Each number is 128 + 24 x the weight over its row's rms, rounded and kept within 0 to 255. Layers, rows and columns count from 0. Numbers have three digits each. The size before them is the row's rms in percent of the matrix's.

# layer 11 MLP up, 2304x576, rms 0.0895, rows 2223-2303, columns 192-255
103:165110150142143154101113115100121141136141182116144147140091143147113118124116127150122133159126132104105105124144098101128155088100122104114137108101104105126144105105135141096096122088118131
101:130103084114136114146130119103109129152169128156153118150138142143129159081123150124141123132136131111146181133152125112133122124124124089064142135123150121116139120143106130131163088161143091
108:110162119076154138128080085136153147120138133146124110146162165109123124138103133138122154093153124173130085123095171141093166073129157148148187070114107105138110136159114123126114108129140150
098:128129134088145128112085128113111166155129161199114166111102126049141135150118112138111121104125120158118131125074129123128106147067133116165211160128123076119128110120133108112130086139139115
106:123112147122164141078146127123095121114123136136151110156149094136160145126163123133151171117140117125118158082146156126139132123116100148155122080132117197131124125123073124146122084091095124
099:142115143150117147122117126171123162113109151126122107151148142096145141108154097143156180109157148138135145143093108121142115132141129097170159152140108097144134155173092135177123139095110091
103:150091132130111127126181122143159128153104143156134144113100110165178165088128119087080125127100105115098133132133138136113128098120096109119119176157128165148115156134104104106103103133133098
103:106148146140150124140095096135108131140137135130087123153142135138123131150117140119124158129112141197136120153136114137102172082123160129165117106145125163130136149119122106118133127133193118
100:144147141125092151169189097155152131089121128146123182112070114131125118145130105135145126135123152125109122136092121130103111158098151100127141143121154078142117097100142125132157136059160139
103:091106071116072132149101124072107136125103145096130145132126112131151122137122139167130150151136148098150112121113167140077158130104130088153150184092129089126158152092189125129141110105136092
101:132119116109116206206133159086141140144135161113130132143124103150145083125122136132117139135117110120138147114125145105148089147107151141156162134120101142117138137144134131157084127141173133
104:101105100110119116138112124160131127134145162109064116127145147096168111151149121092106108112128181090112134112170127130120094116125137153106078122158101161126111119102125091103111103147120141
103:127141095155084121133142117142176111151138123128158110120133152138141146128163126143159147131123090176087128129115134144096134090117129097155117144129084126132103154120173116160155133095117105
100:126115165136095127109142118132151138134133151138164122133104148106156077131168133109112168110064099167136163098088116135098154157120158133150145128151129121156145080123072145114104110090111115
097:144133139187141158184130109103143150148148118139113117172144160168142140145073139126104137174151102146122163107131104141127119144090120138108103139126168121126141100104112179123131102117142155
101:134147126118132128112143125146136159087110107095109122163117100110118136153122148145110122144145141127084148159097107157108140127105156135109099146118179137154097137133114127136127113115135160
104:149113160122140131171105106119118146070114130129137140137180122170162129181135134131147086119116121127124138140116107149134148138110101136101113166129080146106162119135139140147139128143149157
093:092123124157125138140188132128097118124133142111106146144127112157154135169177150193103106155127145138116134144093091128122147131123122128135141145147118110124109114107133118149072164160142136
099:128124150133179123132156129109105158125145151123134093180136141142137127150096160143132114149112138153164130129151162121135131129117126127121131127153147140118066124144153113152117131141157107
101:106073147139158140186118147149107129110087159114132120143089146128094145141148130154092106117161144082112149105168102157091140111141090132147143090158117128147077151119103084150126121133120144
095:115151092130118099107083115099162095123152090108111088109158141162131147106128147094134116102125121111138143114173088115119131130118126133105107139152144061104140126094178099112117130136112131
092:103121126139119100153144140154105121136136103124134117122132135133117163187140119119141122170126111172130128124116158083121167145098159125083168151148125141168150108070115093124114081099170133
101:098141151132111155151076138095134120143120099122102102096167137113133142158153129151143113152138124103103133123148159140134155142126142114133118144156165179160147136175168121101141124143111129
096:136130159140108086150174102123072146124142106111140134125156103140131150089121151145087119104130132082187146112118139164137165135108178124129157164124147161159095170126122104139107118112164121
087:128125122162125097156147142062112139107110129169137157178130117122148150131128166108109161100165134121155167098122102108102096184144125101104109152120167094155142134125136132122116134105124121
096:078161120129104091131146128095111129130148129127137116167126115094140150132125132129152056152119090082142117142120136143071153112148146138125145092090168101133144081159123142149110166084143140
099:125135147121084074065125121154142100127086102099139118111133146150122133105136138125149136136152128124145128156165157103122161129109113085115086097097105065124157120109157107117147112109154130
102:127110140175114147147141079131141114128155163123150104093156137114145147128137140161103133129121111124129131117123115110125094161128120122110121117165084097145129114126091107134117107089111074
097:127159139103131085122138110145093117149114100131158086159156114107136166105112122128111128157108148135119155096128135123101125094116122102143124127084143105125107082102163076098101145162146165
099:141123129077132128161107108123110090116142133110123146122178140115104121118098123137117153118111109146137157098145151099117139145119122144150139148117136172117113116097141133097133149103140131
095:124153154134097096142110122145118139131103145130124124149142173125122133093187106109131150092122127099156136148109112119088151136137134063136107124175108135102117140127135124132099147135144142
093:122131132132150062146122123166148070167155108133131138157136116089118133106134116132162106125142113113135113133190125171131135123110074149132133182150071158098132110154097142160129104109102117
097:119092146142117141137120121144149119071127178081135089116122126105137144136137119150106133125110104157151092070136136100128120122179164106121119149102169109138092163118096103110163122115143139
098:132149150112108114139096105170163101198154112124131130104135113140114105146145108089127146134104111124110148119069101164108105119100072121127102116141111137134096133113136139156115150133078144
100:142114118128118104126143159140126136159085097093081134095122122125119131153153135156139089111148115111154109127081135094167114137135146152163147182111102110120109079124127159160123122147124146
090:135114167117150156114095105128139129118146140123114133153167144138154148107148126096160152140137119121133123111169175106151139128134128129119125117095157143133120135144166148088069127138102131
101:134138129151110139117135133155143108149139114135105129141094132163163127113157106105172144138163114115137123132113139161124132154140126170146125184144141094163111112172123188141151134122116129
104:127121124157116085119106127138133110136084156096135134133129118118152145145128171149161153151103143078160104180164129146124136148133111109117085145122153139135113141109082086155108182130141067
101:141145086126140135158159132097125164142138110131137167191107153107124165139150152116153110132134123114149144148147122123103125116122161127148115134156142099143141069117093143133160102155124086
097:094140126088148118129110136114141146071103168089127099142107129115077119161111119120138124133093138153126108093135123132136126140127079172138158111122117131106137089151144130165139148142156122
094:119090114108156115075113129101162133162160155079141099105114096126083132126112111137113178131127163093077147097112119120132120136147127118129113122071103151103138063119174126153143150118126167
087:128156074181107140122152159119125131061111133107126116137114116164155156152161139110128127118158119137117149125113151125126136096142090098177100109140161138152136109127124108121103100170158115
098:125144146129119074126143142117117136188090102112101143147156159125084133108158072098115142094099142110132105158071147158149163114112085134112143114132114119158147175113150107199132137108131129
092:107114134136177126139116116109119090139085142167154108086137127168079185111122109132172168120153153161110144139090116124091123094115102121144127144137124171090122080121091137126150136154161120
101:166166151144197153153115147110159131135107088151120134122110116096128143120134149082107150136109160113110147099148155121119167116103139126088157175117155130112100149126163132124147089182107157
097:126112093109159109135148085146137138151107115128150061108180136150119177170114133163151151095131181090141175123175092150123103105097159140096157146102108117138138143144124132144118123110138152
093:141083150176147131107125114107143132145140101090131087130069076152093100094127138096123121142111145119132148142110115178127093137113101152114098129147112121141164098162087114155123120128149141
105:116127144132146144110101134138166119143122158150131084141123148129117159169134121154083125108122070133134170099074181147082123124129140138114126092112138108138147140176125080137162106176150111
091:113129098141092140142126110107125107162142135112157153105153119169124105136135142104110130141146157166107131124135113161145089137124116139148153123162161155122137127108090139146175164161130132
090:127152142159152152153093144137151154122147116138103106147138120146126120105131090152140079142151148128160186132120136119128179101152096127147127157111119096133136138110128080127157184069100124
110:127119128075154119142079157103110135116104101120187106165123141173137083149147178089146180106114118103137108128154108129122082106134156140104093104150128137124129125132149146110136101117147140
101:142090147125150167129139121097119089122128099124138132163102118160160114151128140121141143119114104130119118121065136092156146107121112110103104162146079121130128122142104169127083087116109143
097:100157120127145154124194120106121128123149108109119141121091130154131118150119112130123112121120140155179149097147164147127128109113121093120122149138137099140152120140130147130109144160143154
102:133146139168119102169160129118170110146122120089087136175133095095126152140136089103131122127126113135109162134112102165143137137092135096080116142108146128095127115203110155123101147149087123
095:121118129123149110109138128092125072097191141086085131117126189150130129122151103163127153156125106170143134079119126138117142125153119135124140125139093101132100156149127133164125140093152124
094:107138124138127137142146121096113110140178108145157117120090148111132150093153142126092148115180137123151138149102140140149080134111102179110124102145127149160099149086161152107113177156089114
096:121064142174123106135120158160141138083129107140176128127127124145094125102119113070073136114143091102101121135105131137137108164131113156126130127121111092143104109131134141144150110113159081
101:134090112093124130107114091131149139101139129107129143128103151117128140143144107117057102069049133133109139125125137128115153143152123157173105121120096126131134169132109137101140179063101139
099:128166132109121114146123099155150112144164125125126133177142106080101133162167115128105129076137154174139136149089113111098136144118126133132107137049094125150101117099138121134137108191116150
097:136093140168089129140114099136152109101095116158157144148100110137112121102132083130135176127123106120114155075152113139078149146093176117166171115088103139165140089161081131132114114126128113
106:126146139113106110150129080136149143125143111185124133056142122158108142111130124144158155125118147150096122113159137130115147108106138106122161128114099131115186113138144132141095186139109112
098:121177145124086131133113132143131155123153139144137121162145131124101125103123130157147148116081152085134121110151097110122114133104117081143161119130144117113155101139065069123113114134127112
096:100133123132114124075128115124151130129144120107145073181094118131134106142113093102162165122103142147088158114120155155129141131152124095163147127160127097141156111134091152085171149158157080
101:131122097129160109117140119163109136130094117152126135107106115125136115122154106112097102091141091144126125166160167133121136092107096091204147136108170141086152141157125125126109138129080121
105:167135121146131139144148150122108132135135161087135130152117123142125147142123108150129138088188121100138116113117141087140097099112131159106143149112115162101150126141105116134148135150158086
105:152152142112188167118131121106123149118087110132133127114125082129138104102137130166158140106127126113143113118133118106153152110130107112138102128157121114090133170137108114109078126148130166
111:122089101161121114161115145144123140130114114161136129101152097068137137118093118097133102122120108124129110093154128110131146119132125154159144151119170136141119102140116064164140094130152148
097:123106130146145182147139137140123086133084060148163069149120156117149128102132090139126147110125104146082143097098095146070178122106150120162138134113113102168169127132158135121112143131174090
095:132103124136120153117078131145099101128132139128183133125165183176144149097154115133120146106054162137157101147114125132108116111097104152059140141112126119124123128041147120171100126088125096
099:135106081142186106130120173073113130103132147120148110107119093117101143171122095071141119104099161123119127100155148121136149143114153120152140152140152149107142150095137104131115105099149118
100:116139133096146120145114171144118123133131144122128108105135152166109139168129116124110147121143129124116128113126141099115142134133127114108131080147124124122157127108100123108153125142144135
103:114135178126154149120109163132122113103128142133113100186118106119121106138140106098164111155082163132128106079085139148144097072126088130093117113144137118089132121112117113109141156162119143
097:096109129152129140103129161083173086127107131078110150131130134208118152138109130143109111119130111111133156147113144136122141125099091147142121132125155126123154139145150126118140112172100130
104:125116102123110111125116149081131139092136115149138136095153159080092077126135163125114100141129163153147143126088155069139111133167100134117110143070150139198132120109139114165092152117150108
104:125152141126176109170091154136158084148145151120150143132099124121137098124130177128094126152105136125080125149113121157150138132128076123138142128131097116119151083121120164165138174128145167
094:153142109121101133153159124128097126112122142150120145105125107108165126119102133106148100118106163102145121106116160117139123124112157152137128109128136117105149123127102139127149117090112132
097:165112153101142123142157151115164129125147146101131100149087100148134136124092121105134115130152124107110122152142137122145127125133139124104140113078114117122106138146162123165119099152116110
111:113142128102089126096155109134101107131126144089127106104140129138129138162139079130126160121185114109163116154142117120057145124129154063149119145077140131139147118131127081142122066126072122
101:124109143156171137088135159127125153152171106095089141125111165186170162146186153176129107127110127118146129134098137120131102100140121129116137135109142140141109115110102101145125113134111154
102:082097097119103127102125138148143119142121177131132131104137190136141118103122137169122129138120159137165150132154141113108193154114083106147132138052116099137141156135131129136155133110146097
089:139072125111136130125120167112161128167176099086160117099080091094124075129124180147135075126118112092137136113105122139147125122148188108163171078099145139109163126137144145155092101118157176